Weights of a small GPT-style language model, trained from scratch on English Wikipedia: 4 heads of 64.
Each number is 50 + 15 x the weight over its row's rms, rounded and kept within 0 to 99. Layers, rows and columns count from 0. The size before them is the row's rms in percent of the matrix's.

# up: layer 6 MLP up, 1024x256, rms 0.0933, rows 694-706, columns 128-255
# down: layer 6 MLP down (transposed), 1024x256, rms 0.047, rows 694-705, columns 128-255
up694 115:59 53 48 52 22 64 57 47 53 94 42 50 60 41 48 52 60 50 60 58 53 81 56 22 32 30 52 49 73 76 58 54 60 39 40 50 31 61 64 55 45 35 64 67 63 53 53 52 46 73 39 53 42 69 45 54 77 37 44 60 58 49 87 37 61 68 62 34 40 65 56 59 36 70 61 61 52 32 46 63 17 45 27 67 61 24 50 42 43 56 33 54 33 41 20 47 86 62 47 44 54 44 45 52 41 75 63 62 23 51 64 29 52 34 23 73 30 49 55 69 55 44 75 68 35 44 38 61
down694 119:77 40 56 25 63 48 48 11 50 49 63 34 59 40 40 72 48 29 53 29 41 53 53 40 44 05 57 73 61 26 44 50 45 36 53 58 59 68 58 62 52 34 37 85 34 39 58 25 36 50 45 45 55 45 39 70 52 56 57 35 55 32 65 37 57 63 55 66 24 38 49 81 36 68 57 53 57 71 52 53 56 40 54 41 36 35 39 33 49 51 43 51 29 63 19 51 64 63 59 38 29 49 53 67 23 52 57 72 80 27 39 36 52 60 46 51 35 51 37 68 65 73 48 49 49 47 47 41
up695 099:19 69 47 44 52 43 55 50 70 62 56 62 11 51 62 55 62 73 80 32 53 56 69 46 39 45 28 31 49 53 53 25 47 70 28 70 56 52 48 64 45 34 45 49 59 38 67 64 47 35 59 53 88 72 52 46 64 68 35 61 53 40 61 25 69 55 67 49 36 32 15 06 38 51 40 57 64 43 44 36 46 35 58 30 35 48 30 33 54 71 77 52 39 39 48 57 55 24 26 61 46 40 37 47 60 66 45 41 79 46 65 70 54 51 64 63 31 57 66 37 33 36 67 60 70 30 45 47
down695 093:72 27 22 49 42 57 64 29 50 54 24 53 58 56 51 57 54 45 72 63 53 76 37 42 72 66 54 52 57 65 28 48 75 66 49 58 48 51 53 74 36 49 70 58 40 62 55 63 26 61 47 32 08 58 66 38 73 42 43 84 55 61 68 43 53 48 54 55 60 64 53 49 36 42 69 51 40 46 50 51 68 58 37 58 54 64 53 63 63 30 34 72 64 46 40 45 24 55 75 35 61 74 63 42 52 42 48 41 50 42 54 59 14 54 84 66 58 28 47 40 64 52 30 45 42 57 31 64
up696 123:57 63 47 86 34 40 71 60 64 51 59 71 67 48 57 50 53 40 44 58 49 65 25 34 64 39 42 24 64 21 72 72 25 68 07 54 52 44 35 48 60 23 62 53 62 47 43 58 36 68 61 32 49 69 39 54 53 49 31 39 41 64 69 60 54 51 55 53 42 41 42 68 43 40 51 45 65 62 68 42 40 75 37 67 66 51 46 34 43 60 44 38 99 50 48 44 74 63 32 23 51 46 66 33 59 45 47 51 63 77 71 64 61 52 40 49 54 34 44 45 46 51 43 68 42 14 35 72
down696 132:57 57 65 44 69 71 58 69 39 38 45 51 48 31 52 46 52 28 53 51 43 50 61 37 66 49 54 40 50 39 33 56 64 57 44 40 53 31 39 61 77 59 62 32 40 79 51 67 48 56 50 35 33 45 49 54 39 28 54 53 76 44 47 74 44 50 89 57 27 50 67 51 82 55 25 81 44 47 42 44 64 58 34 66 38 08 84 49 27 49 50 47 42 55 47 24 33 51 28 50 75 49 78 50 42 57 39 54 70 65 62 36 67 59 65 23 51 64 55 56 64 58 52 72 57 70 40 71
up697 092:54 45 60 29 40 63 64 67 59 54 74 45 44 47 37 62 56 39 44 58 19 42 70 51 47 41 64 40 60 53 73 63 73 46 42 41 66 79 56 16 45 68 39 67 51 72 53 38 54 67 43 43 32 52 51 60 76 48 36 46 55 28 34 60 62 25 40 46 56 63 70 49 51 55 11 42 58 24 45 58 23 72 53 52 61 42 29 34 56 62 61 31 59 78 58 62 64 58 72 43 79 54 25 72 62 39 40 58 54 52 51 41 38 18 69 77 43 40 56 43 40 42 56 65 29 17 61 36
down697 085:57 25 81 36 77 53 53 39 45 25 63 48 57 42 45 50 25 52 41 70 80 57 30 34 72 35 48 62 59 48 50 56 52 63 60 70 56 41 50 49 75 56 74 39 45 41 49 41 38 42 50 47 51 32 75 56 53 55 58 35 60 29 61 58 50 41 62 38 42 58 38 70 67 66 53 65 50 60 61 23 87 04 73 35 43 46 24 61 41 62 42 59 50 39 50 56 29 69 45 47 44 47 50 55 60 62 43 34 22 30 73 31 54 51 49 80 46 71 69 35 70 71 41 35 35 37 28 26
up698 099:39 42 50 39 44 54 40 47 46 53 81 24 46 43 49 03 69 70 51 53 47 49 72 68 63 58 70 45 52 50 52 38 44 46 39 58 51 48 32 49 65 37 66 55 62 41 18 50 92 60 38 68 38 66 60 28 25 54 39 64 63 37 35 50 48 59 81 64 30 49 36 58 71 44 54 57 27 53 27 42 48 35 47 54 49 31 73 38 46 61 68 30 43 45 44 42 63 51 53 76 39 44 77 43 39 69 44 72 39 26 58 34 37 33 52 42 44 45 66 53 36 74 65 66 78 51 52 25
down698 097:40 45 31 37 52 36 45 44 46 36 35 45 55 28 47 60 67 43 63 27 66 65 74 41 65 49 53 59 42 47 37 99 52 47 41 58 53 73 66 33 50 31 63 51 58 59 72 51 45 31 51 70 64 14 63 66 38 50 43 62 52 50 65 29 29 24 70 54 29 78 21 47 71 53 31 67 67 54 41 56 45 38 72 66 66 56 38 47 45 44 20 45 75 40 73 82 53 55 62 37 80 46 68 41 41 22 42 23 54 56 41 73 75 56 61 56 51 47 25 54 39 50 66 37 41 62 59 59
up699 096:37 25 55 70 60 49 58 47 26 64 54 44 78 64 26 56 81 62 61 59 76 79 63 59 24 54 37 63 35 56 63 78 46 52 68 63 45 68 53 50 44 43 74 65 87 40 79 34 46 72 29 45 71 23 67 53 44 47 50 64 75 29 31 67 51 56 45 31 49 44 78 60 58 49 46 55 56 26 57 42 31 50 47 52 45 52 43 54 42 54 47 62 78 41 31 49 61 57 43 74 48 63 45 38 53 36 31 01 54 27 33 62 65 42 48 71 52 56 65 49 63 38 38 36 35 57 66 47
down699 102:37 46 65 55 74 35 56 43 32 27 42 70 39 56 35 56 58 25 07 69 37 66 54 52 39 52 40 48 40 70 61 40 45 44 55 35 71 29 53 39 76 69 48 71 41 80 50 67 46 43 52 57 50 42 56 49 45 49 41 69 49 50 26 52 42 55 33 61 55 37 48 70 39 41 88 81 46 57 23 69 34 37 46 57 64 51 17 52 77 22 46 64 61 28 58 32 44 43 45 40 22 57 63 31 58 29 71 38 58 50 45 46 92 34 52 61 60 53 48 29 40 37 55 56 42 33 54 55
up700 094:45 57 53 60 24 51 40 72 33 46 65 54 47 73 63 57 38 68 14 36 46 56 52 46 56 16 46 61 44 50 35 59 61 42 49 39 25 58 67 50 80 82 59 55 51 48 13 65 50 75 66 58 40 68 64 77 46 44 55 81 29 46 58 26 46 50 63 71 92 46 38 47 56 36 57 53 46 67 00 47 34 33 65 41 59 45 44 38 69 30 74 36 62 78 82 57 59 48 52 77 64 24 51 46 40 31 56 73 40 55 25 37 40 50 48 58 46 38 24 29 45 47 42 47 57 57 53 51
down700 090:35 77 63 27 52 54 41 53 37 41 32 58 46 67 80 39 58 38 16 61 32 52 47 56 75 41 60 21 32 54 82 62 43 30 27 46 52 40 62 52 67 79 44 62 53 47 23 70 49 60 48 59 60 51 55 50 51 41 44 37 59 37 64 45 40 17 27 40 40 36 33 66 32 46 44 49 56 88 41 71 40 32 62 15 58 35 40 53 61 46 57 58 45 23 45 25 50 62 60 48 43 51 45 35 71 55 54 35 30 72 64 26 55 31 70 44 59 41 47 32 38 60 77 66 46 32 67 46
up701 099:41 62 41 71 59 65 72 33 53 64 42 41 73 49 38 59 47 34 54 50 57 53 36 49 45 35 59 41 83 38 21 62 42 48 35 40 62 53 70 33 56 52 54 41 67 46 58 56 65 35 54 67 22 64 31 79 44 49 50 53 48 44 68 43 47 35 41 43 86 48 73 54 56 43 34 54 62 69 45 70 69 27 29 77 56 46 58 51 49 43 33 59 36 41 36 65 83 27 35 66 50 50 45 16 56 73 07 64 44 48 42 57 62 63 68 29 47 44 62 37 45 42 62 50 63 32 56 44
down701 093:69 38 51 67 61 32 48 61 46 38 21 82 35 58 56 47 57 46 42 61 15 57 40 53 60 46 69 63 74 42 32 57 87 61 56 40 29 21 72 70 74 35 34 34 80 39 30 70 46 38 63 38 44 63 72 62 27 46 43 64 54 52 45 31 50 42 33 68 30 65 30 69 54 33 44 32 33 29 50 44 45 68 29 42 43 59 54 41 70 59 47 26 46 31 41 69 47 38 51 53 54 64 45 78 54 50 74 58 45 10 47 45 76 42 41 64 39 52 34 60 68 56 32 54 49 63 62 35
up702 116:54 50 48 43 34 54 54 62 41 44 57 52 58 46 52 16 50 66 56 30 39 37 52 55 79 58 76 38 55 58 44 32 36 60 37 49 64 42 57 33 37 59 74 56 63 24 35 65 87 84 82 56 35 62 48 47 37 60 79 59 21 28 48 42 55 58 47 54 41 58 42 66 40 29 27 69 72 49 54 40 53 49 48 66 23 67 83 71 50 37 42 36 53 54 43 40 49 48 49 49 38 63 82 52 59 48 75 28 68 49 53 42 68 54 45 63 45 38 44 41 79 11 26 68 33 12 37 73
down702 097:33 94 70 64 34 47 61 37 41 49 52 56 51 57 34 43 62 52 49 81 58 47 67 59 59 56 26 40 40 77 37 59 39 58 51 61 40 51 65 48 61 51 46 27 50 30 65 32 54 56 64 66 43 38 36 38 44 44 46 56 42 58 58 25 43 45 29 41 55 43 40 15 59 25 34 62 51 39 57 69 50 17 61 91 42 42 18 86 40 44 58 22 44 44 44 56 68 31 54 48 57 60 49 44 64 62 51 45 52 54 29 59 57 64 48 62 64 62 69 34 53 50 24 33 20 40 73 20
up703 102:58 59 44 51 32 43 80 68 47 53 44 44 29 43 68 56 23 45 20 51 61 52 55 78 49 72 35 53 46 38 46 70 56 53 41 53 85 48 50 57 33 32 57 56 16 45 69 23 54 58 47 59 44 82 47 42 35 35 72 57 52 35 39 52 53 30 32 66 29 72 34 59 27 74 33 62 49 67 41 33 43 55 26 46 51 58 59 58 50 48 83 82 29 38 68 55 25 49 55 42 36 39 46 43 60 61 06 44 55 51 51 73 29 42 30 59 33 72 25 73 30 55 57 65 63 52 48 64
down703 100:29 50 61 33 46 63 36 49 59 29 56 48 43 44 51 38 45 61 41 48 42 49 07 48 41 35 39 74 57 35 48 48 22 62 60 97 16 37 48 70 27 36 67 56 45 69 40 51 60 64 52 64 44 45 45 46 61 41 49 49 38 58 59 65 43 36 65 61 48 55 49 64 46 74 60 76 38 43 79 61 67 32 68 28 48 49 34 84 69 64 39 21 55 51 70 81 64 48 58 55 85 33 77 38 50 27 40 13 62 19 43 50 66 22 65 37 66 60 35 40 51 49 30 51 45 59 53 40
up704 095:60 74 32 41 29 57 62 50 63 40 44 56 51 29 65 54 35 38 66 21 58 66 51 52 52 52 41 50 23 21 67 60 22 38 46 68 57 61 48 28 34 51 58 42 58 53 42 34 61 48 53 36 46 34 34 60 50 46 84 71 33 53 33 55 27 46 58 46 51 58 52 51 41 53 79 64 38 41 63 33 28 15 60 58 48 36 51 50 31 55 33 58 49 65 53 92 46 26 42 45 54 54 56 44 57 51 59 80 58 45 40 58 71 77 53 61 40 68 70 61 59 05 44 44 43 22 63 55
down704 101:86 57 23 68 41 42 47 32 51 52 19 24 70 53 55 58 51 33 56 57 24 69 36 78 63 37 27 50 67 38 46 56 43 48 46 20 42 64 56 59 44 47 48 58 49 54 22 38 44 68 55 83 56 68 46 44 22 29 69 54 65 58 60 42 60 68 58 49 48 43 40 64 32 40 29 69 76 61 56 70 59 25 48 67 66 39 36 68 61 50 67 61 41 75 49 29 58 64 50 54 80 61 75 35 63 47 62 43 51 33 80 60 62 33 64 32 32 40 33 58 35 50 43 76 54 58 47 25
up705 091:40 60 43 44 35 64 48 22 89 62 65 59 34 35 37 56 59 60 70 65 72 49 33 39 55 64 71 41 44 36 53 47 49 41 49 38 12 42 42 62 14 51 72 36 43 65 49 61 55 41 47 34 50 61 40 41 62 62 51 37 49 40 35 51 54 61 43 43 35 41 66 42 59 38 24 73 54 04 46 30 62 41 52 60 59 35 45 49 79 35 38 66 23 25 74 28 71 71 52 59 31 39 23 58 50 38 51 60 60 57 53 59 41 35 59 66 39 39 61 46 47 55 31 43 72 22 48 77
down705 097:54 79 44 38 60 41 36 26 48 26 34 56 56 55 53 65 44 64 22 57 48 71 36 45 42 55 38 24 82 51 37 39 62 34 52 67 51 48 77 75 49 34 41 65 56 54 28 66 24 69 59 39 61 58 62 53 64 35 37 32 52 49 46 48 49 08 35 34 69 69 81 56 26 59 38 52 57 56 40 57 56 56 53 65 34 37 32 52 53 47 41 30 75 10 42 72 59 50 52 57 12 46 43 36 45 67 63 63 54 46 77 34 52 90 64 45 41 61 30 51 74 81 59 47 59 88 67 27
up706 101:50 36 67 51 47 63 48 49 41 43 38 40 48 50 27 33 32 50 61 35 62 56 08 36 43 37 63 50 24 50 28 88 53 31 45 40 51 45 39 41 49 41 33 33 45 58 25 91 50 55 63 48 59 37 63 93 61 38 42 60 71 51 49 35 46 91 45 58 57 67 25 72 49 47 68 70 45 39 71 41 56 53 42 55 41 39 55 45 58 46 61 46 46 56 51 60 40 62 37 80 45 25 29 40 54 48 45 67 70 62 29 60 48 59 30 73 47 65 43 59 38 50 55 62 57 83 43 48